Weights of a small GPT-style language model, trained from scratch on English Wikipedia.
Size: 14 layers, width 160, 5 heads of 32 (1 for keys and values), vocabulary 1024, 4.08M parameters.
Architecture: learned positions, tied embeddings, capped logits.
Training: a variant of SOAP for these matrices, 153M tokens, 4657 steps.
Each number is 500 + 50 x the weight over its row's rms, rounded and kept within 0 to 999. Layers, rows and columns count from 0. Numbers have three digits each. The size before them is the row's rms in percent of the matrix's.

# layer 4 MLP down (transposed), 640x160, rms 0.0882, rows 69-155, columns 0-79
104:438535590547535526484529633582433539514432571508536621472453460550541533550524445561471476542456516429451507453500473480470522526533495542424540583465459482566518418478575513540582544496528495446451523496489569521423489459463449483485449558
102:542474480501555455531650539426575575499537434468516567583522496442467485515506495494499439635573471546511538456515478472584526513460513461534420540518489482481483506515451487524562403587484448483461536467547551490478555435501502473467510453
126:490485493515550415490580529448523467537482564473492519540650404583499442485582473522481472576560515554500416612536498550517494566524508621493515532544392554359462547405514434486504564555497500472464480514421418424512429558474481427482452425
091:522559483589504454573499409523468520444476522461530612485482585512537529446491622559442551453519465524514486545448581547469449514422413497477561482486510576573517468515473556525442479531475487464531466484542454466450538573540405554477543446
098:470448462583474506508437523489544494447551569509450409490501450551475480481533526530558491581510481476468539499520501410592543512427496406549487444442584491468455488564530465506393486514468504569535494443445538489471525543514534398487552399
100:471473444405476570524449421521511478490490467514590485476417496499439537559508453498442536536511471492574472482529555493435477517472467445490471528501414481435476484530482530410443551430504540474422492506485375542533493552474481531532484444
105:497595551446575404472446497526536543483505582504497511512473455526586450436492509461515506466534432453489535576467597495489502530574578503392436490552472532571395501409563450416560471594440392484540478479495514431559473504553555445535548476
097:480537544512475504554502451461444433537562558524532493480516469578489462511517440509505569526527444454535482581501582525507444570589400457513490522536402566516429607479536497439545513487513607418531523467457542619440436532522532540475497449
106:503464404467516528471562486489607514460498413572590519462552411495572483440551513477458497527558523475497500532583534465514506495570558529446531392427379537509477427580449457551419378543520475533427472568430516545543495463562439604456574486
102:460584583481511466459600501497513474523551524528539562563552548397495437441546463515567537468497499510503435451573477546534501552412577569410478486576428471560565508497490401497533520480525515374515527491498418460513502502484561492457459596
078:459466602399429551482506480485519435432496557565462453484472493560474547515511534497603435502505566434565452535532458555454536462408503523472533499478415461480484526440427479478529432503524564372464465561487558545417442476485489475543517499
100:540472562476399524504489463453442506494547470479582467551560613512425534456521476544453618488568480494543606511537512583380544484521486442485539421508399516560510479493421442458458537430514549477480530550493455387531519529496564614618491556
105:492547493543516526485392521439545547517469550441438427431485466497490320443452509528446474508544593466531575520505527495430531583520444437577477509571473447474498444584432567514424562543499501579507554455512525447507550508428447518498483542
106:458508580431472508523428509455606439492511431533435492475500471562477454590475466518483519538471463473514521397563430529501571443540545493468582539475466616457520517470551623555441461603573439466457456536508494523614435528479484439591450523
093:480515514499513492368479457464483510506631534530561444512464471508497567517537573483550541460528621402495427442401441486538502478534467414534471598484520538493509417454464534524525513498446446456452532498387473532578583526430443472468495523
092:570507570439359533437597531587462481562477589558485549454446513535490563497575558445542464536458563503402465468522521487578422515446470475556502487568447483419503542492500505477389486561520558576529476491535459506482517476605478414563491472
093:506489526441579482521478507529459557459574457536443592558549549523563536505559491441442406522512573523502527546536437463524523493521521459514575555450520518452523475419442561554463539503427463526514431513433497493525542462495590488581520579
117:482600373500554517659510542503544580502472436458565530581499486455427524536532458478436443552559473569514508513534540503524443430542530523510474545508529412492480503525583470397441532575459475469486546519525431474443543487475393451530438504
094:488499540593567480482371401491521513501454429470473622420425544521495512461445395513503439505454508440469481524487502391409405547547496453495401502454490579486444436534438492546513523456465475539526540547493602427515553437583435501527556473
106:444504478520421522593420604438499516422523524545566558557525510525531514475550478479512447518450475617568539457609527561509514448510511488462466571487527512487539510471515341451483497552546547493459559504478541590445462485358479530608469495
092:513462463512470496521456527507589553489554587453493415455527494494425475511509602415485486479520510401501451473535480528415499576473539585508447544546583401518572474522444564530558599542357560464524548570502432436546513480444369498540480508
104:514499407494484579464540540391581515544516525465476504539527539471508431493526511581409480446490509492570442517478564575601468364547536430426505491560535491532436435515405491436539417446461468626537531474472415505530481583396475468485491441
111:517459549466506416451479552529490500524477558462488475574483453427521527504469487540513454433462541519466418546575506576521556492548450440566499485445449514516436563400530570514487533549457572405510495533563479437398386568468526492502443500
101:515566503490506476415425580496448452598507565489567482445451518566487541490445478591563582485476503560586486483533453517554538460529448546526571511552506450601466597447540493435549441470496531499493547463552482600438500452508505572457471520
101:465538524420473460489488612507466500551510485474574565470469513503470503676464540473566475548540518541567492442502401465413474598523518436526475461529533518487499498421453518458517541565523516414415511370529528497472578465400552481491472500
116:560465443514483570505537491457563436556430565570516536504513526447436531561474585447521532496509496449507458500540433539533471465577518552532451486519583630526542479403593510563562436422497535516500439564500441445426555505540527487361555414
095:500493520465554533481391462566554459461482418496486406471639545440500503576566505480503437524483536508548524462525459564477482386479509504569501551481515432472510475439453346424443495482575451486468579459530501440474505599522550454431526525
098:501416426433444553471527524507506466504456509519497481466514587465528497558422501472424436556500554452486482529573541446591501549449534524529469397500550461549483446561531637374482432438509554512493475555497520550565518337597520518496516569
118:611462527551445530566524514446580460425418470544454498518582507509472408507479456483514465530479377492542544481485474514530475499475531499528499543523508622604460500489481548505514539488541503430498523539513512486523524439520512531399458604
085:540464474464571465502584506552462465532551569441491478506453480481399556555521457540466527505437533468508511514489465610527583576573477454394513530565523438529521606485556498458529551441534508392470484537408402508595539452538536496518509447
124:558486389551575581534548460479533576397483453480577505425558477451528438459487478526509465496431503522507518516569539465594590496545605581531628521491517508533472553440495592510564519525495596570572510452534490536471434542436523467470475514
083:579516512457536452379504483498558463464483413599562546473464515477598511425475523523508471479511463488512476512591454571561487512551594447609543515531557390507536569482599484575428522494481612404457500392481510528465552536531541482462481499
119:492516489412460468423453539527416467478518477480521483538513511408534444473526486566469494503423502445474530554536549599531573531557443435523584463448489532574497593477544472549518496509580426469473490458507469493532490567412582403574569488
106:532508469491502485395413557372527504578577537440501422523499491448477442475530477546514449479427439508538485491537542515431481535568553501481488429583475456451498501396556536456476400513558471461447405457394392451495489594530465412446414509
101:525432508489522562455556517489432492504503477478451501458493445507609574490480480579461531478451502441523439523523480576506465451541536526538519443493535429511535491592477549543482545534434596478500437445491643478488488548569516523505436461
088:462518522474553505556565468494460474440469472479549508558438466432530541506503493495559487512504421523453556528520494410474455449480539495509460431452629430542517524502504442380543409420464451524467488536490493506478536516489445478641497461
101:415482457455417456527490475462473391508499468581480509444500514529401568522464492493485491527457458485521565576422582504489541475541374490431420582510520537590533483522471580548528481447582530594412486493562586520536515477532510463455482402
091:467545503534509567429494508589480500477500488527557498489478468435482477432528486472498422589543543437490473478519642503506472491556529547510521497425459521448567434503512519471485480579519542569433494588536403554478508415499497523484484504
113:436501475413528534466475510449536441527523504458455460513487539419511439574571615398598459489464620530547472459461387396537524529546502522546461466492559584522504498482577559528508447415486458428442491521481502420511498468583457520499524496
099:495448494459610500516470465480417457405527526516513532503472525533548486520536525550413513474501449500433547501436522494575466507505543491490416485455511551473513556534461543480518519452523546536553536456413494521412523499505580468438464496
102:489504516506444469435435409476501470535598522463524425481485491525589596496468504595564477539407452484502491523503436401538479480529536502406479438498549494506539508537447541557526471407419449509562552468524583510544549541561524546542403391
089:503514553570472481528605492564553597467536505422454473538443493537473560477524462459497570511473454527529563554524476487518474443467567440492494539589465492433379486471520370548507534565509551565536483517438508536420507445543503462538529531
110:513502453496494423525511478533391504541489415468516504540478502476494469530538503497464542544526494484535490520489568495532532559604537561586455578507572439400561440535471596493521398558495543469507490513549436474598409494402562433422517440
111:495600436453505553475508402532515485480457460488499453516416483399445557499464485533533504495464402523509452500547492498541549523466449553474398537533539505549468507538442503455507393459379588420508493536467511563507515437595579456482477458
093:497508465544536556533548538492501413498534537466487511419457539483502518483529514519451517556451503560496554500484443477424494532473370502394445510442549448481591502503638426432525558458487482495586439556532480552496522522511490475542430552
107:469459495573492488495521536516612459501544450402580549580561580453398493591574389616571401565481495515484525482513526485454546447526503513515369494469522462471462440499528427492545461500470578591486572513551464534471472523426520470483411502
092:546482530512554442484403393535505440546509459522505558497469455488479505466459520551509509482460424510518573542497454479464453437511451402401519464456529478457529473398533412542521500497546491605503522388597478531520639542542432565532543482
096:507480471583514500399530556498488525547506505534472407491621435465470421407499566560513443552503491488554501544582601503551478518474493448487560581472547597503527497404536466568487426548548421429538505509580535578507550464551516539478509528
098:512484532565467437533526499589425485540530511602581504472479492509532470605484504509574574543461449544513555414491611445451564517512467500526505434473429492509532553546514479517495422426514482458505473505579560560518495543436588520433445464
106:448443438520534522546495506504471379481421516522574401512607474502556404447513427495433502441543621462555523567483503479517470544470475555558581494484482535571515496371488540492506427323557530558527441521434458564485464509489560556493471558
090:458492547506439500562551507419516447527452514547515600494515519485460548556438535510549501512518495491544466505439494421527478456382543487518444456645538512503497524517471447478458428532553581474471518556609529593460462572403500475523536534
100:562530560552479484447523434475486561527473526578510471426488471438430538519502475511544403526528399466485525518416527351498471558409510416430454528511543447579558499446569522548474521503426518500584473469540503572517482521608506487501521510
099:420489478477443527570514493486524416528491508574562517499614525583395510419551481462410517519508496533498510474475544543474486536453474477539531435457477469506568458478425498518512529517661535445511459533423480572518479478433546512481453519
092:530511522401479478551560427445550420475488555500513441506575572500421452540541397469539514571533505516485460491587456505495565472453471477584492431411451511512419541451400509549489525571587509586532480466476471423474541498516537471558547428
102:472525488525477590615545512505603502491530484534523543518444552400498594448453484548562466547579470443572509408529536457499490496556473452427465516414471562493525462393532554484514521498469463513435478554419528525545562487453466517529596558
098:569473458413565580519487511477415436587486473516492473450397574483514629456483443546443591478465527475559509485447468468442432539494476474469516541478528482555562527475598546511509526451541525502442592431500536547360486497614526537426442512
089:495474463471497436470528605476575485411624502519609516529439534424550457597600491550501515453449482520584493506539529517473517468547511456628480494476470553502499539515549469495556585476548573572479525565501510528483567531524405494474470474
089:501458563471469480524556558553556507423474506460610443457492555494470528524505519625510513465471467511566435472433457377507449496532522502518469476492492497485495557442438504478483495465550540526526551518573435446485493468447509556514525516
096:508453528516474523570506511470416440370484405401516454451534513460478500501509402471505573447513486483458474446487560500482554485500388405529555500499539532478489498471448444498558593441560428504511575443506485426532542433461588488501432506
099:516446548569594525479549523504445492515501468480429511416514619404570526551485535454461515492523520536487538540468544494566491497455557456465554472462503505392510515573452497566541513497545485578413496479546517472488537606576525593491518450
097:531468446545425449523552539494466467414405512486567552478516515521565506580496511507512460497534511649494523484561482556440446498481475498458441468426492535423569567477540488441534586464431525544532588559529406591445473455467460590503432491
091:486469392480497489451520468484482489466470477422518473466553518426441519488548453530506526489600482456528481476403483602574521453562498476478602531453555478592484533545497500532529538484516445546502479568466496496423461503572366430458463473
114:527538638568552532569447601448481452539513492505444485518508417571577533517433506499576459568447529489572519516471531592508488495528511555533535522488541569551494481504531598542498496475564564451485546498593568471538509544558585555547451550
118:512548483447467536476435510470405499408472578526517468443491582503458558529572460405440477507337447475420461509513482519441495525537500579471522524517475547487451559469504445474539447370467509496503466560518462515496523461566549508533579567
097:529485485535448558396458508522455495434534530435547453550448485520456490408444478537608542457453613419419540565523524579494568447516430489489514506541457445396456519570506536482471466475559474533510437436460487474515408499474504527430501515
096:577540495558491492439439450541460597568528481565418466491500497537456475549480492564527555390521558538481465521542478496472469518518516441558500463471503447614589529476531467482469525547530514590445505522494485556538510461453543462535465449
092:423603526435534458426478527508554463561526495529455554557497557481549509443548454530508481457532514520509502500516537600478399485457532451452511533437475501455578567460512524515478472453596550581461486473469496459502504500482505372545489529
106:504591573570482520521472507469494472524446442422598520475519528514469463501540517471505481487539492506459541608489452450562583456496494551513418485414448528468482515519511463495457506384478474496525455593442480481422510459535499443559488515
083:516504544451438452492507356515535506549481439421500500451581487579478526652386537562580513488504573514463459470505469466502430436514505561533507519510495496509485581503444527537572503518564498482451542577507482389475445551429528556485448466
092:503442565534519434549435666581538528511513525535474547525614434516457556519472571510477545544470450396451495584458486656488557470405574445479533577473457396435555517493433479491556542388487421481502532504548471555452533490541443467531527546
097:448470450544512452550517615487478497517440545498431497540431493462415491485477506522475494511507518513413425539488471481511524490507548472483394458523481498508514579401453438449477507543508514517538543591480524517449451581460474487408483521
109:525563465549536435528508570421511476443390434523490519510545482447568507567519477485506463488544520501504513390516446570429498538504516529377432362391542524513447454494610463405443621453562561454555540507472441575486523487441539516558469488
104:502623504493463449460494442492456539503486518589518497407467564473533542487504503570556563508442420435480495548535496492413465465492429376574434517521479560489475559533486497525452506479479518454494488486555517585456489465634525502474495518
105:511422488376561527507467517539482549421502499440525463522549440504549516455511604511440490418419452531469540498445467610480426568431411518429516506495400405449501399509495542465541463563562582511506506550472498463561400485571484473480449460
101:505459505504563465518488519537467490512481434448532437542509546486588562464567567502440513477513445595481497485459580531492555453476494506575506515463491492479528488536521619408458440536389426528470544489528575519384527545578555457501462562
107:449547563466465549511514392487532490439519433521525495527506509522455468460500481432496491519433565600523525449620485490516494513453429530490509375622432446465584542585470510478407440559565554516429507545498493582472469458465496549513499566
101:555433518486515435592424466437506490482432536520523510444515471494482483527401513548538458460477549480584525451530509432399491520468531490545506525488459381541460465399543452480504485529490405527547492498511544487436491479439532481507493441
113:460517488491463535550410461576497618503557471534523488483465508433464477459407501494475466557515559506510506478421477458448450505572427482527512431415471517499522511449497538510487494551481404432561492530502470641585490474499468525590549536
099:479520508466495458491443458527492506468442546511502459486567535473564462495500511486457578476500488515383513522473487515486553523543457530488525406461481456412556404486552495519393477494441452559499493630482449567558539517424425529502519377
110:499485562445627486467599492450516430368484522551442546539524446514511427601467568451556479520501519494514571491506604481568480554444469561541515497452547554484493484494429503533465567493477471556524589448489576514457454460475576549452527496
126:476500582539481566401387476530459482515472458490499512515434452514436528472452518466545525416504539370506437502487416524617550484462527428532522542483529518557498440597438486459563453471462517431456509520502537490605516497569444464494500437
111:458525592468537570470545509487466498508545492379498500542465482520434475535573487497434517559481547451516549502413533467437547500528402591463472553528487473497482455576566517567559497553382467509582429527501483489482531479510465429596635528
096:504591565524467508536508392545496463492561586535425563445505515494496520495546455420496452495461531533488439518545493543412521517400562432496625481462557546457500510525428514595484535452467513501500489509456552524457472499505481440514509437
110:435545454500504584618538504540530478404446548400553493460539537506443474516457590516441456606519544547480489424534504502458502512497478414491498415495431530527546541541482523421523536523607471475517618536472484547483533418421480466433494518
110:477433520519428432527497488442489446548499529583509478451544464502439514465495463368497515500494508536472456490581583548512546486498474570586529489479501493552401485504561476508533509596557486595574437504464512480526462408482425485530478431
091:522538531472491480494510385476484509463439496486551488527578605495408402526441532472448415455396503534546586435539576430511493444508522571476492429427507527523499448410530512520403507412555514418557579463504417470494558474561560547539489604
096:530558601373513506601486522553500470593526531477519512533529523520521505445410540541497556454519536432425528593407492524482495584489387421540479474427525615516512525505447499541563476442494505586514534496484539469548495465511494589576478617
# layer 4 MLP up, 640x160, rms 0.101, rows 70-155, columns 0-79
095:418504473485464474441494572425510495520425467521480518431544500517505527406406519574415511540491529482495578492579470442529522535534493553513461485576494409462574598441556581480478589525455431485524544520399511437581601630517542496488405509
139:489517429603576543525490512462454427510509498461532556492525532545540527494418516475556450545490521580544402502437442541397478550506470578477422506504435427508540519401518503491574607497553510375486510522496553529529447452525449524516427556
087:517445457407530470542436539501535482630519520562449559561407487434490465614547578446547553595513585471459539467411457587495540547429492467487507546536474510522436457467531529488556427445595459454522460577419511532565512537501498490449479483
099:557456501368501564577575511474504547507489523489477513624536463502548490495427478474486592433495536512488571524502521489498559416559515525463453475538582447477468522451440483449567550424524509464553543433511417509415584532480552641522411496
100:476514494415535541558524501601493474424444532461474487505529500462509520471545556468467510501520470481490514501444446421512400557408474539492523445464578512463449563432443473479475562510460509510587519424617528464574421593472544561601578513
102:485472512482477550443477554443566497436455569530537547440580548533562489522460517492548471566485483386451492396422521394527515493465606543486490512500509480504457594541509447526478432525443493435527518548546465572469507457466488581456430537
088:410465400579477447536575488509510552422571496468526553516516526413504587451549614411441516511530476489546548424605434473488477549482430496568546514504443529444508481517574479458343530452478433443553537470519531570534531504468541528466522559
112:444499610531530578529629514551445418422481454439530469493466543504459504472520499491613511533520472490516452531477533546490484533521583570413415414462510458457448524547419464489567483459457465536461567532540536555461488538507532483514562549
098:476494519589372496469576558565385436510444457446515549475560516478513468410534515481498475495456499571496496498542500502526499509589538586474422476511526488491461469532422504550565473494598445494539419449448549634570533467455570494490400535
073:465534514471415563483391590529471570501513518471534492421477504443462498553539438455508502524522505585503459489598500447441519505445575499396487439502547470453565470480534482396440573556497425484425451406418439467541578606481491504493476478
107:508582451457473511545550545511537478497471587455513451388470586473509548514543458471501497445563478637501444473542428526489501469532537480520430554462573495536474543495497541524533483622574547424498442473450463484556487625428510572455568546
101:520503515435522497550551470542462510462401546473555468532435585472435477598629477415421523467510517468631460519479568472596562566500509502570514577469434448419573533443476485585520471522414516557548435581438531513509474512481538446389545631
109:567406415477519505586470481561458505433480525479498559484449474581414534543512469513515532463506448402544455488559522514468510420516473592387539478465458471500538461549497522533531467460614545466539457581539506516517543499462526570579429426
088:412494462492528565443455527525631515544474498606486401524513512629557546553464474459462515500666586418533527457555565456582522571426555509467506496569511490536489530523491513437450514472551603492617614427492440528576566559515487476534496529
096:427526497456514507504487468485416595521496550496533520491503543559483405432510444559473524513529510461557497491477472552434547366522594602500406404463514493582485519537532537436485470502533453384391581516485494412405549493449451487481473439
105:525576471546573472510447537544499599426497548534543515531516468518508549517512520508555529558344567537515420506490395564438420484475480488474446525560496526517399528524512442503501438558584443522470540474547474493474461505511479496465498497
118:579522524599512483565443446496499420497542503424563488530606483592484532486512487503492482474555432541431486551581492466461410446568469502555527519508497469448479430605495488514435457515410411538426567474589508448497472555504581633587486511
102:510455412540521474485494530533469551469531544536495495625484512499448494429540601443473478494378533515581429463506477479485533435482452574562559543530473537477535477486510484468509439516502491549556544487492597645460415449479610571475479487
097:554421474415458525533566427509549497494531544465511569504534566539450532435488553503515470495453526555522520466491440517444488508391437566488500415497511573445496558502486379484548523493526558511479453476531594530399515441504449489548535442
083:530468474542437469529493574512516485568411621610583470503520562482471478443609567494428481561551644548585445558403491563482460543462469533527494503530522518501461441493452476484534562504481503407495472489483602520416451424437444486528458529
090:457425469532552486500512510616464476477453467468467470380547491407501508495494433572503521548498506494492430523559509429495455471412529581470482573486515494486442434530462542470595433463351467489491509413586490469477492500552580581552444484
095:556483483498391560462547512525537583513476414415578439472498444540476428514412475564538546415520490546515498542514518471533452447587495582410499481502582573477420517504489454455445581452446543463483543586547413536521405469413551427494512498
097:499503420473510561576540493476489404364582490492620548518493481531573564464455447518622519471537513542541531489541443555502537478526531480427450471490536521434490584496546473523453490560490539427568405461415510628528541450466405603571441481
102:443422493561507577416536472515532534580444633475461594465466537452412530490494549521458527496478474458460486487517550540438540449479460498564439407552505429437459452557580527554528512473612480496562450490513499484495525481471522484501414478
114:456498448437560557407525450484416447530485537442456554493466526526435546524516581487507471459546449500434501510567466487530514574501448481605478487528507587427558501470474551507525437423464551587486511535511501533587471550503577496469485500
093:397487498470539519463395570523432437464475460487491448515601584519499503507571497437415483558560561529466429485466595489466520417498539565580482448472495515543546490425532582474516490455554441529521506524536433460564444541472545356527531367
104:542568450539489498487507559544536489493536458453486459531519557474597434494400551450524501470543438438468492444513514473452455497514496432512521435487512565590437606483475516523401464490527462401531576566512491519514528461454439496534486514
117:517484548455499529441434537467503502455523490469526514578446440579567475501463483434494544511535539468468414447491507477487601515521509508486493563431482573531449505490432486519460483448547537599528566460469579464501482476499410540521459642
091:500430479485457485533452443499478497483573492510474485514493414542447455400419409451531486478536429456431392555509393437512409465471572526460510544416525532510471481543431587483572564521457526530574477465508550462514415511526440469493567545
110:521591510458509458499577483514478504372577469528425465476559588373512402504512369461466593463491490498492549563491513506528565515485558521561596535521569398557471535499442558505598523556571558559523478421502477566462485521476437548521453465
095:450535510576397541533493558425433375592447516434511530548518518464527455461505484567533484477542418491495488480484512515491492426597538555486365459555483441436540472552489588524522566530616475520532459561574528468423566464422498515532486429
133:554521490376475433471533566600489525483468451484476486533454462510548491487464477547453574434543462406524525508592524536528522487552458579494526537488555462574508595505484505355525459570462493466420522489508537492514478506472500551489432466
106:448611547386465521502525540521503424449563469493464530491555514475546486457446569473480526464530547498536465578563429506551491510419483477623508492443506499402577537476540447483633518518480499418541495509489435554520596429488453470525549490
092:435425569560444471485592534495469487469500540468487487467554431468542478461451589423468523500451527461591510458565437442495495464472571485497393557405582505518484483458550400614475547477517568610420613504451535520419482516518508521532501493
095:418462410508464487414493476480446446511529521495573522581547494520481541504465501554499415481559577509431506457572529530456579481508463430535428496592530495512588507505508459523477546529552395527468504487484453509443498506529515590494492467
094:527508459514497517540507539496598486593505520466500573435455611499463499478428521563510411570482500516528499452487513487485412466509465551497451514437493621443413439502529486489543479481423462477561452490609470585420494517574467480547529572
093:490509484467413480489591558516504479444461460566442475455470514570502577489433505535503509499455555520504432580530534482537543506554445541518541566500551419460455500453492519440625553457516467408551514592503491504513486547542471483376469613
106:391483531596549462454513417453502593481544570466481511518486442448561459579435512531580501510537469434563500524563439548444405489544463559430450588537564509520502470595433606555459482465548566480446473525574561415478474497578438573506528499
096:491487626459438455451461407533482581442543478566567582470535437469475437515491423395498512540487550447494494424407442444542529480529486508476523470511449485496458399585454587471464532514487606559549543545531562478460498427482524453565535581
107:508452510475546502535516394596498414573489475471491480515445550493588557457510488406450480428516461483512579570536475591429451518521468540469518466417462563484531572484458470405477480473481428505521541526586496518425410542547564469473445565
102:503610437478546446474461548499607483511472608501607528527477537620461471518529512448519366456426513586575497550521509602468516478485506483504491551525508492515524518430478419559469537542535549549540504498467446516402455522500516568552504434
099:534461485470560591517460425497483481502489515489612489519580528595554490531545522505462514408452478477494574485473464512507466478609444609426413499523510563527502465506493519564458494444454437517502451503547557525482451421468469504552493596
100:480492483455596558477576431464452479408410474482577502563509390612472532572502422550556507454485520527397481469472619385418482622487510594576505474527507452542543433538495550478499502512427489482487435492478501537442467522546518565482475496
119:525551463403426492519480456502550527486393492601472522530569606507534437509518448499494527541561558567545471493571519497541535377501528519628508457537484513461488522430544491524573472469471617466447515387490518491490586434486460521526515582
100:407432556531472533523539476483439516483533484491570510505485590478511472566515416507501545440504521463430534479550518517477455556518559544477382443497615450515567627628599478477435419593537562472532471475561508569495421531504572472554531552
091:569440546491493490474562441553472388460488490402565597483559509447466522445517546508517471542547497632474525504513515431565535468517546473481514533469519535573481533510510566481453522570460544550535532521539485527523521510509521529502526480
086:449554488488488536551439550452475426555488452502572484426526563618522516454525557502470539386478510562568449463506515531458508554468560455571534585436528462468444590571428522509459563562555523446491414367395507497393513493474483516509503495
094:479519455520466557507511443511510460515526541441392520458529524462465558507558449523550519474516519554561428599499466565508485540474512512461456593463553502505443462540490483455528551511513503551488584509526466496483594385447446518696487509
105:549450457608479486436468534515497499501496525521495464554499450504505478580544453565587534506504439528419589520532471516405588425550464549501494426526446474541441562475497496519588551446558446505432483548467562578413511495549492485482416517
078:416559615445435505524497486424540466491578573564603543489530420447537454493503470545478433496497471430527505500535535540525535551511497472508558495490521400394632485406516387386516538583489497554484469498543495496554479500497591468596451507
089:466362515457564471615504544441537517554419532535490551621452519538552455467492482545465525545450464454538505472498434527463478503427462615565495510476504549537493477489555580600552512555464435538462506474523506553533443471491483422501440512
101:529518489490575468540452519508523477449473507527427506560550459548481565522517532609488519495493468451570396524535438498585537528533484549515493546470500519566507514451440491484573502498463510573422506371517541454498474553479609455422510471
096:520451547482445448501561477552555445540560487523494420465540558527503545451494460393457505524533554414476452617537442525567524493444527538413500519503425477510464539543458446512517486494452504513531506506527505455448480513382543445475504511
102:544543550418469426457593566540440470475499556482528493505497504466450460464458467489522499482499528470450485570508446551492503530527422462473507480567483520513422463544492513471482510434448482556571460417543405471441579460426530318543387448
096:428445423482511486490488491510506503538410532586545506548500517541596556448442593461586496535511538545481535491526479495511469506439474445471503521536468403440453484523548537465563589525537493451476442492499547475594459432493544470532518540
085:562458541519470607529580473462432417547539519469415508555499509455468562329457522477491522515544471437542386529530440550485471487566525496416535460578588405435489433517481504449390440505396532520519493493500492478520584449508535573554515538
077:423418543507412608452460496454437567461462533483510431557467498554524500587537573572502597446463505465471438420458485549584482490499516551492419504450531521484506567502500495567507482459524533520441597518460424446583465565526592433505527528
108:568462479522467561504516442575459577446448621543595449443488450596491535562455484600502471498507513562575566511536455618486473475523527549456501468520440510582441489551394444494481537464570492594476592491494443511451450464505483548454507449
088:442462501498482534495431538468537421525424443501547571460574526431541552529519514488513497427535547500429515506479409490523384440451472472474503561470575422490413512535473609585497477435570468544422451549524477503423491561438611474501539496
097:369487538464574520507463465479549474611506466499493514462477533491490484517624549496587547528450417477493504537425462478548578441522502576414454534385523446467562549429521459503436536466536517542578443502539509429516448561591541508445458503
097:465521483426373495490510558474555447563438592556497474561394478528448445486442492550524593536448571479485566537473523450481568455448502509481580484487542537458401475501536436456491475501491585444405494477480614502548551510497505399530445557
104:492517542486580577534580547468458449541432518584506494457520609500584519490518498434500526401513519559568513551501511571553585453597512530519554464550454550466510612547501571390473470475501553500456412341468467535466449506521482522511496534
115:460468472525439562575479591467515525384464501578463541562557478443478440414529412545535556542529528464518512554536472500486506477529573459509512441528547568484488488541511477464458579441415448443561448546524547443541508411535485529380508493
122:526527520487496541501570549579480567588371467479423414501602554439467545523625511450485463538554466510553521537502502549505534462560529530445463537471449646462487489554547531548475496454420581538459544577547518561498551489453470460512456515
102:531489530492454543444614488515430522446559580463505505471535504459508545518639562466454450555486486461462520485547469550497484456627560448523433548421501481532491495511506397455522506491498482486466625512593579519506524540498481555462536455
096:522425464648558548497514437508510501493447585502481433364604559459465475537509515429583497556497554523568480462484492457436500418506496530433456498555510554479435467511499602504443473512525409486501454532523483559432519469580397475494491493
102:537482468540451507461505493516524461446507511514406383524474488556510597506555533483512474429416542498545508460494383520512554487439481414377420505471525549510452459441558489405561431520493505535499549397513491561530470487598577484542457472
083:511440419551556547450520562430542416584438473538514484414547477406457487482452559570594495481498516556515473559568518444407471546441555534459555507525467455539517504474482454391572477427450552485573466490455554467404582459485521471522565514
084:372555461413388482448521519598562569478471448473497604483505507465502453548473406498508468511542419525406416508453559451502578585518563510401537528542557596574473520448509502524420566499530478502508444496432499385546458520473446549520537470
079:479480454525409478512528586499522600583519549478474485498433486475540510503494415486633565461491520488477461425541585596445446444446494474465476502538420538510497473443551560466430534399515463396441491443474588517445578576513510540509418578
093:463457545463481554566413494508512485561467507555564471473523582613447542531549431400479588548373510498451552540461495412539597472432452496438541573492514525415474490455390454562477492488508452495481589401539485452431394427574478502524527464
113:521540475429466573597504621464518514581419436476578504535510516368436456441488494553486503577452535504471545621519417482441526462496584398370525506597499560428462452585473490513596477440474493451480489522480555417552492463536407504516511420
107:487522498466520530572532514462506489543496464527650509538524413433485385527448346532535590486478430496466438474476548535514434514487503526502419479578482526610576505562519599475541488513498503487478518547455501500495431419487507567529449497
092:434540473588583499471497523496539441566562479522505480471527379527548518456486491479496476522434487542539461335642485545502503523569453467583494507458573516452566554512588481496479525544453493483541478396471567477486527400491529480499554445
104:540446439487486470440375397542506486538528345480581522444554548449423593455445510466565452458506497430471532413510511567474482476530501543524473461460466442524449532585490475494501501461497468505533441528497580512547524510569535486518487518
099:417514389514511595446557506612476480527485538457482521533500564359428492459501434485595483547497576487552382429522501469520501446577453519567497467574540538539449454496487507484527511442577525445435474392590512506498500486421474552491473482
091:560527477485400547453518418461555449488504471522484428431528497529590598465479494561583544498546418503516454542615534568547442535567528481558410469575573398490552425487518540525448451487433520517467516454521536517513467538483467491582437450
109:606514513411450548471536582495536472549447495510543510456475464500519540540425565495542488545575478571520530519428510492604441474394524489447520448515382530483415525528463465544470523427527573485484511454551527558490511544557541464569491477
118:454436469523505610570391489510503503500534501490493539519522548491537382455461514514505537524538495507612514564453481485447413546560432507554502496491523546494526489506465566506433549440523473640513536481498513416441543564536521508492457418
122:452459457565463448484557488541560492427592609545462496600543512547511492554507527464453456512458548460466400536579416453470573502558477510519485494507519416447423596556461514495465448555483451571609478512568518560450519449515555593509404537
121:454487510492553537457538491492543574537541492615595520583552415498498484421482568397519539438601525459557542551467554529493402592499610449447439486473552557500453548536512542517630492440519458496506535528510516467505442548439550584438499501
091:572490425530461542524525518514499509477513475431491493539509554566585458400554527495517509448496504473478437475447601445571596481519539467559509553482464547494513493517556486501532392475443554498450539542484636544511528443502450548464539440
108:493329498484422510463537567504518497460465533444471475605466410471457458412495504596530451531516519531564468491415651446484481470482530537435470407672542563510504520539538494554495600494507466505494570479464491506458529423414558467572442596
101:455461519555519508589546458456503494501501517505531589480473555562565587537550531415423482469437460551431421536442536527453459518551456618472462527437391423514446498542547472469553509441461491463563501454516527455552513482544439498564431457
083:507533389534464481357490528468432506582506519464562513440559525495410464516514516485487500507424618438488506503466570492521562594540444541495474489519499534470563521458484554414502538453572475462497462533532552525486398562550493369526379469
093:490541546515544532457482572486502517467461475412523489493484541459501573467504452474462399454402598519553549509472495481453534470511436443513545498541562527530455610468560475420439486489537479495505532470410403502513585551457515458538511538